Weights of a small transformer language model.
Size: 3 heads of 128 (1 for keys and values), MLP 1024 SwiGLU.
Architecture: RMSNorm before each block, rotary positions, no biases in attention or MLP, tied embeddings.
Each number is 200 + 20 x the weight over its row's rms, rounded and kept within 0 to 999. Layers, rows and columns count from 0. The size before them is the row's rms in percent of the matrix's.

# layer 2 MLP up, 1024x384, rms 0.048, rows 57-81, columns 288-383
099,213,210,225,204,191,179,245,223,212,194,197,229,197,197,184,196,212,203,180,192,215,212,212,233,203,171,241,190,207,201,184,221,216,219,230,197,197,188,178,202,174,191,246,213,196,178,191,213,185,202,194,177,193,176,186,207,200,230,190,174,212,168,206,209,178,207,176,172,208,177,200,231,155,211,201,199,232,186,210,217,223,209,190,205,215,175,200,171,185,170,215,210,219,244,202,189
079,233,223,188,193,211,163,186,182,209,230,183,241,209,244,209,207,191,213,170,228,182,182,208,207,239,201,245,187,193,203,161,203,219,204,212,181,199,260,230,211,208,192,175,229,191,216,178,237,214,179,202,207,216,192,221,216,181,180,187,198,185,199,205,203,192,222,150,189,237,220,224,196,196,181,195,202,208,144,193,217,186,216,220,199,232,168,208,183,233,202,180,215,218,170,206,180
105,193,194,199,189,162,247,188,229,209,211,207,206,189,193,250,187,233,164,196,210,196,209,216,199,240,216,219,186,200,257,162,184,209,216,183,200,208,228,188,190,196,186,216,183,184,183,173,208,207,232,190,216,175,202,149,188,195,244,210,228,210,171,190,166,201,206,181,207,174,217,223,167,223,209,223,207,218,177,186,179,192,233,218,205,177,200,204,189,218,179,194,198,201,208,191,191
100,195,229,180,191,213,181,229,201,210,210,173,232,216,208,176,218,183,266,194,203,213,155,233,221,177,198,192,193,193,194,203,164,182,198,188,204,197,226,196,229,164,181,208,170,172,217,202,226,197,203,166,212,196,220,211,231,189,186,171,179,221,183,219,212,215,200,204,180,193,208,190,206,206,256,166,175,239,207,189,205,199,189,197,195,191,188,181,220,190,169,214,217,171,210,187,182
092,233,200,180,199,240,211,202,203,206,198,211,196,198,205,220,196,205,183,197,186,222,191,213,206,190,195,199,225,173,179,220,158,212,187,201,169,194,199,212,212,232,214,211,194,185,205,220,191,230,174,185,186,200,206,173,219,206,156,162,186,184,227,206,237,209,171,191,199,210,193,195,161,219,201,170,215,235,222,193,228,162,180,170,180,193,210,206,226,196,178,181,222,258,198,193,204
110,176,228,209,192,209,199,234,224,162,215,204,192,186,197,221,205,210,210,191,169,185,200,178,203,209,228,198,257,209,214,195,231,220,200,213,207,168,194,161,204,213,196,210,177,155,224,223,206,210,203,230,188,194,199,199,169,214,224,220,239,159,197,247,215,219,214,210,212,228,200,177,196,196,200,181,193,239,187,206,202,201,151,199,179,199,185,198,204,174,218,226,202,218,193,227,222
111,216,183,192,225,196,202,180,166,165,170,186,206,184,223,211,169,184,183,190,185,238,185,194,238,205,208,243,193,189,221,224,189,174,220,211,181,230,196,185,167,203,159,207,179,188,178,242,200,210,210,189,205,222,210,217,204,198,202,218,205,167,224,211,172,193,207,222,181,206,186,195,190,205,202,216,200,122,175,215,201,226,182,180,202,239,227,213,206,211,182,192,205,225,207,198,234
108,209,194,225,171,177,219,198,137,194,184,176,209,224,213,177,193,185,236,151,223,209,219,218,229,207,202,219,175,210,197,196,222,186,200,229,214,239,188,242,175,225,219,238,176,215,198,207,210,215,207,252,184,202,234,195,228,193,212,228,210,211,207,230,188,208,195,172,190,219,219,181,206,215,196,213,202,223,192,208,240,161,175,169,182,200,219,215,201,172,161,185,211,204,208,169,211
097,167,209,227,203,219,198,175,179,175,191,209,201,173,198,233,213,210,228,217,184,180,193,182,196,184,236,177,218,222,206,194,174,202,221,159,185,182,216,208,205,182,191,183,203,207,212,185,155,217,202,196,194,232,174,190,208,210,214,206,149,218,174,214,192,214,183,177,177,219,208,211,187,211,195,207,201,174,182,221,201,235,213,197,240,178,205,195,213,217,206,166,183,204,246,191,174
106,215,204,194,225,190,151,197,184,200,216,216,195,216,198,215,194,175,208,166,213,195,188,199,231,227,198,160,162,219,167,227,204,212,152,187,178,190,178,222,171,199,194,200,259,230,199,216,213,233,225,177,179,206,196,197,220,219,195,266,211,212,201,184,200,219,217,201,227,192,198,171,207,222,184,198,224,217,213,185,169,212,185,184,229,207,158,192,200,198,196,205,198,216,186,199,193
097,202,141,197,235,209,189,196,204,173,184,189,191,186,177,153,181,194,192,187,231,180,214,220,190,226,198,196,253,198,158,186,208,172,224,202,194,202,210,224,174,191,227,167,202,182,201,164,201,213,214,192,207,229,261,191,174,166,171,187,188,214,186,212,183,213,197,206,208,224,146,184,195,212,170,190,189,169,183,187,210,194,167,191,189,203,209,216,234,204,204,197,199,182,171,195,218
095,216,189,206,171,200,184,207,184,210,189,219,195,193,191,184,219,241,209,208,184,194,200,248,211,227,215,217,217,199,195,184,214,203,205,197,193,182,223,204,180,196,191,228,185,203,203,199,180,188,202,182,204,181,179,213,250,178,201,202,193,196,198,185,200,211,192,187,172,181,159,200,197,215,238,202,173,223,209,124,209,202,216,170,154,210,201,176,188,194,208,186,170,167,187,205,179
110,190,200,186,198,213,224,200,214,197,205,234,199,221,171,200,191,198,190,194,185,205,198,201,230,203,214,212,181,201,218,191,209,174,210,202,185,208,217,232,190,218,207,251,205,199,209,229,247,201,187,191,172,189,182,161,217,210,218,177,221,177,187,222,205,184,189,203,196,179,172,155,220,182,198,182,177,220,198,189,191,205,226,180,182,228,194,191,219,197,211,204,193,177,222,201,216
110,169,210,228,187,197,204,202,217,235,207,204,157,212,202,192,169,209,229,202,194,197,167,208,216,231,194,227,233,185,221,233,222,163,181,184,186,205,167,208,225,196,203,187,212,197,192,218,240,209,206,233,159,186,216,201,227,179,210,208,195,164,186,190,181,200,246,199,215,206,200,208,204,212,235,248,208,185,191,197,229,230,183,187,212,236,216,235,177,201,209,201,196,207,213,196,185
103,200,180,215,211,168,182,196,195,216,187,162,224,170,201,198,195,213,227,202,179,217,207,213,208,202,150,202,196,198,183,168,216,198,191,227,180,185,209,178,201,198,200,220,200,181,185,195,170,218,196,208,202,205,179,180,197,182,198,200,174,181,184,213,223,186,178,216,209,170,185,212,199,186,222,181,213,170,173,221,209,226,174,187,164,199,200,204,170,197,192,176,220,175,168,196,198
094,186,218,196,205,210,213,199,193,215,236,178,218,176,180,205,195,190,216,197,221,190,176,206,216,192,195,199,208,197,205,217,225,174,170,209,191,177,205,208,194,200,218,223,192,174,217,234,167,224,206,176,210,224,172,228,236,207,191,180,179,199,226,193,186,200,187,243,205,185,185,199,178,214,192,224,225,222,223,213,186,214,223,223,173,209,205,201,171,214,187,192,203,183,211,215,214
103,211,170,208,177,196,210,207,186,173,189,220,189,184,242,176,184,208,194,249,193,215,203,218,216,233,175,165,212,213,206,182,182,196,218,206,222,188,176,227,224,204,232,162,202,214,179,178,210,168,214,181,175,214,162,198,191,181,226,179,234,224,219,211,254,206,209,173,191,215,219,187,231,192,234,192,258,169,187,182,184,165,248,183,188,197,214,180,191,238,167,224,206,199,233,206,216
095,232,183,184,222,193,191,220,187,227,202,195,170,245,192,209,149,155,203,194,217,209,174,185,219,183,169,219,195,214,214,178,181,214,230,241,199,194,188,184,200,193,192,217,200,211,201,150,187,206,228,212,217,239,204,184,209,206,174,219,182,169,216,207,205,215,157,225,206,166,212,210,220,188,167,232,222,197,182,163,208,215,170,238,219,211,195,209,163,226,219,201,194,209,205,223,204
100,203,193,234,194,196,197,168,181,210,219,148,209,225,203,185,189,185,233,186,224,211,218,170,181,211,213,187,206,229,195,181,195,207,176,230,202,195,189,191,155,207,242,202,165,222,225,188,217,186,173,204,212,208,224,162,171,205,191,178,227,245,198,170,196,203,210,210,213,194,211,157,220,185,194,213,188,202,183,187,182,175,217,186,179,225,220,178,157,227,185,208,209,216,237,208,183
102,201,230,219,199,230,191,219,203,227,205,226,204,204,173,191,147,215,233,194,231,190,206,179,234,226,236,228,217,200,196,200,224,197,208,200,232,206,260,231,197,175,247,205,151,236,205,236,214,192,208,184,186,201,220,206,204,207,211,195,200,215,191,208,194,148,189,196,218,183,224,183,178,246,194,188,225,208,217,188,235,200,189,209,168,150,195,219,207,211,207,192,203,217,191,216,213
103,198,208,217,191,217,196,210,210,190,234,158,240,207,213,202,210,220,214,205,188,186,188,199,194,202,202,219,186,203,167,258,166,223,193,173,186,203,212,169,163,215,231,221,194,198,211,170,190,186,203,192,209,197,157,208,199,206,203,167,183,153,217,174,196,208,187,218,175,184,200,149,168,217,223,240,175,169,175,187,199,182,192,188,184,191,202,177,214,206,201,211,160,216,225,224,198
102,224,192,210,206,169,183,200,235,201,205,239,198,190,218,194,188,183,174,248,221,182,211,222,216,184,189,174,201,242,205,208,184,173,186,181,231,185,189,195,218,189,193,197,194,195,197,201,218,227,199,229,204,188,209,192,204,149,179,223,204,231,203,186,221,199,183,216,213,178,245,214,203,224,218,195,212,241,231,224,176,223,171,210,188,172,191,172,203,190,196,203,212,181,212,168,242
098,207,192,187,182,226,183,184,205,204,200,235,222,169,181,192,191,190,176,214,171,189,244,207,212,175,189,237,195,193,215,214,186,172,193,197,175,204,222,218,221,211,194,206,194,241,207,169,181,211,236,190,206,203,240,211,232,206,189,227,206,162,204,202,179,173,192,205,216,174,196,212,201,233,195,200,234,168,178,189,218,210,212,202,188,239,222,209,194,197,234,181,238,179,221,213,199
115,189,202,194,182,211,211,229,200,229,195,220,169,194,211,193,229,195,198,187,215,174,208,204,206,196,195,190,214,208,173,196,179,223,184,210,195,218,185,176,178,240,181,226,205,212,250,212,211,207,215,218,191,188,194,170,208,268,188,191,209,185,191,193,192,231,228,196,198,228,196,211,190,202,179,199,183,212,223,195,233,202,170,213,214,155,197,187,203,214,187,204,186,205,195,187,198
094,235,175,159,240,177,206,217,191,206,208,231,178,203,172,167,205,224,229,189,167,221,220,196,209,177,229,219,185,184,235,202,199,209,173,195,204,171,167,199,211,214,220,164,193,201,207,204,188,203,219,195,209,220,201,235,182,232,202,180,208,226,162,209,213,163,225,189,218,158,201,223,185,217,239,201,190,188,235,163,200,218,192,150,194,184,201,213,199,189,191,176,167,223,203,168,194
# layer 2 MLP down (transposed), 1024x384, rms 0.0483, rows 57-80, columns 288-383
103,205,219,205,186,220,175,228,163,150,182,204,211,181,164,197,214,196,180,205,197,174,199,207,218,185,223,222,202,217,210,201,221,203,212,159,185,194,185,201,169,204,255,188,197,209,181,171,206,199,214,216,166,206,204,201,196,246,224,212,207,180,164,197,208,173,203,183,205,199,141,203,213,182,214,216,198,210,177,222,241,181,212,186,238,219,221,170,205,191,212,220,173,207,202,209,230
081,212,197,187,225,231,180,176,205,179,178,197,223,214,187,198,189,215,212,206,212,199,209,205,194,194,211,189,211,194,176,229,195,204,179,194,197,241,178,211,199,204,206,196,226,195,178,205,211,184,205,204,216,195,216,213,225,185,205,208,192,239,204,171,182,205,219,203,197,175,231,201,172,156,236,173,202,189,239,194,176,252,189,227,216,190,169,203,209,195,222,196,198,190,248,221,200
101,216,221,192,179,194,236,176,223,170,193,193,182,205,197,211,188,208,215,186,199,180,236,189,213,142,225,205,208,191,248,183,202,241,205,183,195,197,181,233,231,207,207,200,238,221,187,194,198,208,210,181,223,198,226,189,159,198,203,171,204,210,171,176,205,214,207,196,207,175,218,218,191,213,163,198,158,175,166,191,191,176,238,226,199,210,206,177,225,184,232,189,194,186,157,230,195
102,202,177,214,206,201,197,187,186,223,215,151,234,207,179,226,209,202,230,187,189,179,196,202,190,183,217,181,172,193,202,221,229,225,204,208,198,221,230,196,188,211,205,206,190,142,178,198,211,168,216,237,195,213,218,237,198,206,197,185,194,196,176,222,213,220,195,201,265,226,178,230,182,201,209,209,164,180,181,192,200,202,262,173,192,198,207,215,191,201,181,185,206,169,231,206,239
094,254,173,165,232,202,214,209,211,193,186,196,187,206,203,216,219,200,196,211,161,207,199,186,181,206,179,207,188,197,210,217,181,183,180,210,240,231,180,239,202,194,212,201,212,201,221,216,183,178,217,209,206,199,192,186,211,191,217,217,141,179,229,187,181,223,178,222,194,184,182,180,197,183,221,221,231,208,210,236,185,207,215,207,182,225,206,233,202,191,219,185,205,200,242,197,181
103,168,247,195,183,205,206,217,196,162,241,197,217,200,200,229,172,201,235,221,184,227,171,232,195,231,216,155,214,241,212,213,202,178,207,186,195,184,252,192,186,199,185,163,164,170,208,201,227,216,219,200,190,211,226,190,172,185,206,193,216,190,240,189,197,228,210,236,195,190,228,214,211,198,222,214,189,197,179,204,210,203,174,183,178,199,204,200,238,231,222,218,181,176,196,211,231
097,190,179,226,210,219,228,179,166,176,196,180,198,217,218,236,168,198,189,194,180,224,170,182,250,185,146,222,171,188,185,214,223,195,188,181,206,229,226,213,196,175,237,213,205,204,191,206,141,219,179,202,190,182,215,220,155,186,212,230,194,197,213,192,197,212,208,195,162,160,170,176,201,195,197,184,197,214,229,228,246,201,187,206,220,194,204,198,169,198,192,179,185,194,209,219,192
100,194,187,182,198,167,186,218,184,204,190,172,207,171,189,186,176,202,202,224,178,214,198,178,210,171,179,209,184,174,190,189,217,197,224,222,198,183,198,234,198,233,222,204,201,199,212,204,165,205,218,237,174,192,198,207,209,206,189,220,188,186,179,228,183,226,195,165,198,209,184,214,214,231,166,201,177,193,222,211,218,228,213,177,181,188,186,187,238,215,198,207,189,216,189,224,225
099,190,171,179,197,165,189,185,207,183,217,176,199,173,185,206,193,238,178,191,188,200,176,199,212,222,179,204,196,205,212,176,188,196,184,212,218,209,182,216,196,180,217,168,200,158,215,220,202,236,193,170,182,195,178,229,172,194,224,218,189,225,211,230,191,185,238,203,184,188,204,208,214,214,206,210,176,194,214,205,208,197,171,207,188,204,203,197,232,206,171,160,200,193,209,210,190
095,180,209,210,184,221,230,199,192,218,212,186,220,184,215,207,164,171,185,173,205,213,216,206,197,191,231,207,229,189,232,183,196,185,215,208,199,177,182,195,204,162,219,222,194,183,173,197,222,180,186,168,200,190,212,207,205,215,200,181,209,200,186,192,231,210,225,212,199,199,228,191,193,163,198,187,250,211,221,189,204,189,184,219,205,176,197,198,223,168,225,198,198,230,189,177,199
095,248,194,221,209,198,181,205,220,189,172,195,205,210,220,205,187,201,212,207,215,194,214,201,213,221,199,192,200,193,196,204,221,176,187,187,196,206,184,207,178,189,192,214,222,225,211,165,210,230,206,193,200,238,193,175,202,231,193,181,206,181,166,189,174,202,174,203,186,227,202,187,200,171,225,214,170,238,190,237,186,218,220,207,195,183,195,168,234,162,203,185,179,171,186,182,224
101,183,241,203,192,216,176,172,229,219,216,219,197,207,172,217,187,203,216,186,217,188,209,222,217,225,216,182,190,192,242,137,217,235,202,216,211,261,215,244,185,217,213,188,201,231,196,212,208,191,208,192,204,207,180,211,222,192,194,184,214,217,193,224,199,177,185,184,211,187,184,225,175,212,187,211,192,198,185,198,235,154,188,168,134,213,195,196,214,180,207,188,183,186,217,245,223
098,186,202,207,201,136,237,185,205,154,215,232,207,223,190,216,207,201,198,213,199,245,154,199,224,212,204,233,162,164,188,203,204,219,202,204,211,211,194,184,218,189,186,224,231,175,239,242,202,196,179,202,210,182,189,204,211,210,222,214,194,209,169,202,192,181,179,208,185,213,172,198,203,174,194,211,179,192,177,204,195,193,194,186,217,220,175,186,249,196,198,203,180,192,184,188,226
094,205,212,206,187,192,216,171,191,219,243,224,215,179,219,205,215,188,199,195,219,216,208,188,222,195,183,214,211,197,175,199,207,200,193,195,200,183,223,162,210,221,193,219,154,221,200,169,183,246,161,217,182,178,208,223,178,179,211,210,188,184,204,217,175,166,201,193,189,206,182,212,200,193,200,191,211,218,221,205,186,206,206,220,238,206,212,208,153,178,191,219,182,188,211,201,203
102,207,213,197,196,162,176,155,230,215,168,217,208,217,218,212,177,192,199,241,232,185,198,196,198,195,203,194,188,207,141,211,204,206,193,186,183,186,212,183,174,190,215,230,174,193,188,211,217,192,193,153,179,185,201,163,177,217,201,187,192,183,213,197,219,187,183,210,172,199,205,171,229,236,157,210,213,189,174,215,193,215,196,186,198,214,220,243,181,231,221,133,240,198,219,212,199
096,244,197,168,212,201,190,216,201,159,228,213,205,210,207,180,200,188,237,220,197,217,189,236,231,174,207,195,170,202,205,247,194,201,177,186,204,180,243,189,189,201,220,167,238,208,190,190,193,202,178,190,178,225,184,221,224,204,212,187,196,206,201,198,192,217,195,183,220,173,189,198,209,214,194,166,243,203,195,213,169,216,188,190,229,190,197,207,193,235,182,171,201,188,227,209,209
103,158,156,196,213,191,195,207,171,177,202,190,196,225,212,219,190,224,213,197,191,203,184,200,215,172,197,198,167,243,212,173,184,197,185,201,212,190,207,195,161,197,191,182,203,186,222,175,194,203,181,205,182,189,190,202,178,204,274,165,199,208,230,203,210,184,199,193,179,208,169,212,220,225,216,213,253,208,195,193,195,197,218,210,225,228,210,200,190,240,196,232,199,208,214,213,234
102,209,189,200,189,243,218,175,194,147,217,171,175,191,201,181,173,220,216,176,203,213,201,193,224,201,222,200,199,191,207,197,200,205,203,231,182,165,228,190,199,173,200,237,213,225,203,172,241,197,207,185,198,171,203,164,188,244,198,252,229,218,179,203,191,192,217,242,198,164,215,228,184,202,162,225,187,210,177,200,211,195,195,182,200,179,185,167,241,161,208,153,205,267,216,198,222
101,206,167,205,217,177,239,171,176,209,205,198,178,205,205,223,177,185,188,184,213,215,182,218,211,223,221,212,194,221,197,176,198,253,197,233,222,220,187,175,182,193,230,199,187,199,198,225,203,217,174,164,160,204,187,195,201,181,156,206,216,246,195,176,190,199,205,195,176,220,218,201,199,200,200,210,178,204,231,215,187,220,214,205,178,192,190,203,175,198,217,193,187,184,175,201,202
098,210,213,216,172,205,176,223,197,212,211,204,188,185,193,163,186,190,202,217,214,213,220,220,170,188,213,211,198,214,149,202,227,214,229,184,215,180,196,219,198,223,192,197,159,195,216,203,197,189,199,206,195,209,206,190,188,222,223,171,182,220,165,201,205,192,210,204,203,194,175,193,220,211,216,185,180,184,201,156,210,166,212,201,174,187,244,204,211,205,237,186,204,219,183,218,211
099,209,186,183,208,186,203,191,198,164,208,209,237,194,218,225,203,194,211,239,171,214,204,204,193,240,188,202,185,192,200,200,211,168,181,181,170,180,219,197,191,222,206,189,216,200,183,198,208,170,202,201,210,181,180,233,219,196,210,171,213,151,225,193,182,218,184,231,192,237,222,245,199,186,180,199,175,188,181,217,209,142,185,221,187,170,202,204,208,238,188,177,194,174,221,207,217
100,206,160,194,174,196,189,163,213,190,188,229,215,183,214,194,185,183,173,213,214,224,196,218,175,197,210,230,226,226,165,216,215,204,175,198,216,190,213,164,182,215,142,223,177,187,195,209,201,200,171,175,234,211,232,196,221,184,197,194,210,207,208,185,206,203,218,216,257,240,203,235,204,221,214,200,247,188,195,207,221,215,182,183,177,193,205,168,188,215,194,181,204,205,196,226,202
099,202,205,221,244,185,229,211,203,195,223,209,184,186,217,177,224,215,178,238,210,224,203,209,221,188,181,208,208,209,232,227,195,175,203,192,182,202,195,169,224,231,196,213,183,204,199,204,204,209,202,216,189,206,194,192,203,189,195,184,229,180,170,198,190,221,206,210,187,215,197,209,175,184,204,171,216,143,217,181,171,188,164,180,236,234,184,178,208,204,227,171,202,165,205,212,224
104,209,198,189,200,205,226,175,182,203,229,190,193,174,222,169,235,169,154,188,207,190,184,210,200,216,201,215,197,223,168,215,157,216,223,190,167,223,198,206,193,224,174,206,170,216,217,221,222,197,170,180,223,163,192,200,192,228,198,186,212,147,203,173,165,239,213,173,164,203,200,221,158,192,213,232,217,178,170,174,182,205,186,201,183,178,188,190,197,184,214,213,176,225,204,206,202
# layer 2 MLP gate, 1024x384, rms 0.0486, rows 58-81, columns 288-383
080,151,190,205,197,183,223,210,229,176,168,205,169,199,150,200,177,207,200,208,184,200,182,196,193,156,195,149,219,200,208,225,186,196,214,184,225,206,146,152,215,192,197,236,177,216,189,211,174,186,209,214,192,179,206,176,183,225,208,228,198,211,191,193,189,181,183,219,206,165,171,186,224,190,225,198,193,207,246,207,166,217,199,168,200,165,217,174,196,168,194,202,179,168,210,187,225
098,238,178,190,179,209,217,193,213,179,221,218,230,214,227,182,195,224,183,190,174,194,162,178,207,220,225,192,195,223,221,174,215,179,214,212,214,197,218,201,199,167,230,179,221,165,191,214,224,162,184,196,197,210,197,191,200,172,177,179,241,221,222,216,187,162,208,193,188,192,217,191,192,184,209,206,197,224,180,218,217,192,215,239,207,176,170,201,208,185,216,207,183,153,164,181,227
106,196,232,188,199,206,204,209,237,231,214,216,196,175,221,184,185,190,196,183,194,203,181,199,236,217,215,173,232,200,200,188,197,210,203,195,183,219,232,217,234,186,217,169,184,213,222,201,150,223,183,219,217,201,199,176,241,191,214,233,201,208,190,165,184,185,190,231,193,194,202,221,221,162,192,183,236,202,223,178,202,219,224,234,211,195,191,219,236,162,207,210,177,206,184,218,193
091,181,169,225,197,173,222,207,172,190,188,219,198,217,187,229,213,202,214,181,207,167,193,212,207,165,185,168,201,170,202,188,205,201,200,174,195,209,231,167,187,177,236,216,218,199,201,183,216,170,225,205,180,260,274,203,190,177,209,190,225,175,225,226,167,214,179,210,190,191,172,185,189,183,172,241,188,205,165,210,193,204,176,200,217,182,174,179,228,205,229,215,182,197,159,197,205
109,248,162,194,199,179,193,189,217,239,231,202,226,231,224,196,197,158,221,202,208,235,196,187,185,151,201,208,232,183,218,199,180,182,185,229,176,192,203,200,183,155,197,196,219,203,167,174,263,184,174,196,203,180,266,197,193,173,199,204,166,223,199,234,211,177,198,184,180,203,212,221,198,215,223,192,179,203,210,195,154,211,203,198,187,209,193,179,222,211,188,204,197,180,188,197,213
107,194,228,203,187,200,184,200,195,183,226,180,248,205,193,186,214,199,186,199,168,181,181,207,215,188,200,200,191,181,170,199,228,225,183,195,213,212,190,209,215,177,176,199,221,202,204,190,218,169,185,226,182,193,227,174,216,199,193,182,199,217,210,195,196,168,209,197,202,209,219,183,202,226,167,204,194,218,211,175,187,177,175,224,189,230,195,190,205,188,240,217,201,214,202,193,216
104,171,174,203,228,231,193,190,214,195,211,190,163,180,208,222,192,220,188,218,215,205,202,199,219,199,217,193,213,185,139,191,215,187,187,164,186,212,206,202,207,207,207,143,196,180,186,224,218,167,201,187,201,196,190,198,208,194,157,195,153,192,215,154,204,209,193,178,234,209,184,195,174,208,203,188,222,196,192,187,141,183,210,225,210,189,194,186,189,201,215,175,185,203,216,228,178
099,201,248,202,195,217,195,193,190,224,211,214,195,207,227,192,192,163,189,203,237,201,243,197,191,208,191,222,183,201,171,202,193,183,198,237,177,206,196,181,222,221,193,215,222,204,182,198,236,206,216,202,164,173,243,229,175,201,198,218,197,180,205,217,164,222,229,226,226,167,225,182,226,201,194,173,186,206,195,199,209,195,217,190,182,231,200,206,221,187,211,219,219,214,191,168,201
109,203,182,160,217,192,175,226,204,188,188,210,210,190,219,217,225,197,234,173,197,201,208,186,209,206,188,221,191,200,152,190,184,195,161,219,191,202,184,209,180,193,235,180,236,231,204,226,227,231,238,236,188,188,192,200,214,215,193,243,197,213,232,187,187,211,205,211,198,206,188,188,201,217,189,211,209,234,187,171,179,229,183,166,223,188,150,200,198,197,185,186,198,193,214,184,180
101,194,159,206,219,198,214,180,195,189,177,189,177,219,140,171,177,193,162,200,230,180,206,195,213,228,198,191,229,183,180,205,205,185,201,240,190,226,217,208,184,195,226,202,212,201,194,177,197,215,218,199,187,238,209,209,178,200,214,184,168,216,197,238,177,196,205,225,186,230,188,176,182,203,163,192,196,171,211,186,205,207,188,195,210,189,201,207,205,195,199,192,225,161,153,171,225
094,203,234,174,200,213,184,229,192,245,236,184,197,241,217,220,189,233,210,204,204,197,149,216,180,183,189,219,207,208,240,148,182,196,188,249,185,186,219,231,208,188,215,205,193,211,162,201,205,208,218,200,194,160,182,185,201,152,204,183,192,202,223,215,194,215,201,220,205,207,193,200,190,193,195,189,202,186,162,212,182,181,213,230,181,204,218,185,203,189,203,214,173,172,205,222,183
099,217,173,235,195,157,173,183,182,226,203,193,212,155,229,181,186,176,221,210,162,220,215,223,191,207,193,201,201,178,178,183,182,194,186,200,183,207,213,193,220,165,177,216,204,196,180,168,188,242,208,225,206,186,169,216,198,184,197,187,186,214,183,170,201,218,184,226,187,225,219,215,181,189,191,190,211,168,191,228,179,183,175,182,221,188,210,226,253,222,211,168,223,201,213,193,216
105,224,178,179,158,212,184,180,212,189,217,192,186,243,230,239,181,167,194,194,202,161,186,194,202,200,227,202,182,172,204,236,201,228,138,153,180,221,191,180,238,204,228,177,186,195,203,205,250,173,222,217,167,202,208,190,171,196,194,229,168,174,187,190,224,182,186,219,209,233,227,170,184,203,225,215,196,219,202,176,226,194,209,166,161,212,232,184,192,192,152,188,202,193,217,168,222
106,187,205,233,196,187,158,210,200,185,173,222,186,194,184,245,217,185,182,231,203,186,203,220,232,192,172,147,208,210,173,232,212,212,199,208,220,186,197,179,215,192,188,190,195,222,176,219,162,184,185,208,231,182,156,180,210,164,170,195,230,219,191,218,186,213,199,198,161,219,179,208,228,189,216,206,201,203,192,202,181,221,192,196,186,197,184,211,240,209,221,171,176,168,193,168,183
092,203,200,230,192,197,210,220,179,211,179,189,170,219,203,226,212,217,243,211,221,189,190,206,243,170,215,208,237,182,224,160,185,203,223,194,223,208,175,233,183,168,227,223,202,215,200,233,205,215,189,192,185,183,197,190,196,217,210,221,204,183,187,194,202,200,203,180,184,205,195,216,206,205,200,188,210,232,220,196,195,188,242,191,211,213,167,175,237,178,198,229,204,199,177,205,227
106,157,214,191,228,185,218,197,209,199,221,197,219,216,197,211,223,186,208,196,224,192,163,202,182,204,196,210,197,177,190,180,220,223,188,203,228,200,197,201,213,212,157,241,180,186,215,201,169,195,179,198,201,238,211,177,215,209,169,187,174,191,187,193,198,224,188,242,213,206,181,198,194,196,178,204,200,206,191,212,218,217,189,207,214,201,192,185,206,195,234,197,210,218,156,192,181
093,186,208,196,175,229,228,173,197,183,173,201,199,189,190,204,226,187,184,215,204,191,207,194,187,166,239,172,187,213,211,219,209,207,160,182,179,203,199,191,202,227,193,195,244,186,186,235,171,211,197,217,187,171,179,204,168,160,172,189,247,203,170,172,181,195,241,187,209,247,175,205,213,212,246,185,196,180,186,189,181,186,222,199,182,176,205,199,213,190,186,207,207,200,213,193,218
096,197,208,188,190,200,207,235,222,208,191,212,185,166,191,225,215,207,184,239,201,173,183,215,232,167,199,241,211,186,215,211,198,166,226,162,200,204,207,214,233,199,177,199,242,187,195,218,178,229,247,202,213,184,166,231,203,221,224,222,178,175,201,250,207,204,219,188,214,182,201,232,179,204,214,194,219,208,212,236,197,217,170,201,230,191,198,188,224,177,195,204,173,183,180,200,231
097,173,202,228,219,201,204,204,178,216,198,199,190,187,183,182,213,176,233,218,193,174,201,167,199,223,201,207,239,165,194,222,217,222,197,198,183,204,214,213,196,162,198,210,213,201,217,196,191,208,176,190,202,213,216,213,183,218,194,183,226,190,213,228,182,232,190,191,214,169,197,184,192,200,205,209,253,230,149,217,201,202,221,203,211,176,190,232,179,187,166,233,208,195,170,202,194
098,160,161,165,224,194,216,202,212,228,203,201,187,207,179,180,181,183,190,198,202,237,186,150,222,211,197,184,205,212,220,181,210,165,217,194,198,203,214,175,169,194,194,205,213,215,178,197,189,171,210,217,190,207,201,228,174,194,179,204,191,181,215,182,178,165,182,209,219,193,198,219,215,201,193,211,184,250,184,214,234,234,192,201,190,212,205,194,217,211,233,191,190,201,175,187,190
099,207,200,220,195,176,185,156,199,204,208,205,232,165,225,252,202,188,178,147,205,192,231,203,173,215,211,167,196,178,194,217,239,197,227,194,199,216,223,200,162,246,193,215,221,208,200,201,184,172,200,176,218,218,152,183,184,238,224,209,202,211,198,191,204,223,200,163,193,201,205,190,208,170,211,184,201,179,215,185,199,175,233,200,199,199,217,247,207,185,186,188,194,230,152,234,179
099,182,189,198,224,181,161,242,183,191,195,200,195,200,214,209,183,238,225,235,202,215,224,193,196,187,212,236,216,201,167,237,229,245,193,239,216,182,200,160,215,171,203,190,221,201,224,254,241,169,192,213,174,244,190,225,162,179,203,199,223,212,219,182,202,184,198,215,212,195,204,187,195,200,221,198,211,252,213,212,200,193,198,190,203,238,198,217,190,158,198,242,210,202,176,211,216
121,207,209,198,215,218,226,230,212,224,234,208,167,223,216,181,233,171,188,200,213,187,201,220,206,190,194,196,224,213,151,209,165,190,217,179,180,216,177,182,165,213,166,210,180,205,244,190,204,179,218,214,206,168,183,187,234,227,190,209,208,174,156,189,205,227,222,172,211,198,205,241,154,209,184,191,212,217,223,219,200,187,210,217,203,196,199,189,200,198,178,191,188,202,204,226,194
099,215,200,195,176,182,178,188,187,193,213,203,231,172,169,191,176,223,226,189,174,187,190,166,225,209,193,173,174,245,206,189,191,205,192,190,201,189,180,188,198,192,203,199,197,228,154,216,199,215,206,177,205,206,190,194,195,219,215,162,182,205,188,193,220,170,224,172,196,165,187,218,205,201,202,205,174,216,193,215,218,207,188,225,190,211,212,207,193,208,206,181,211,206,211,192,169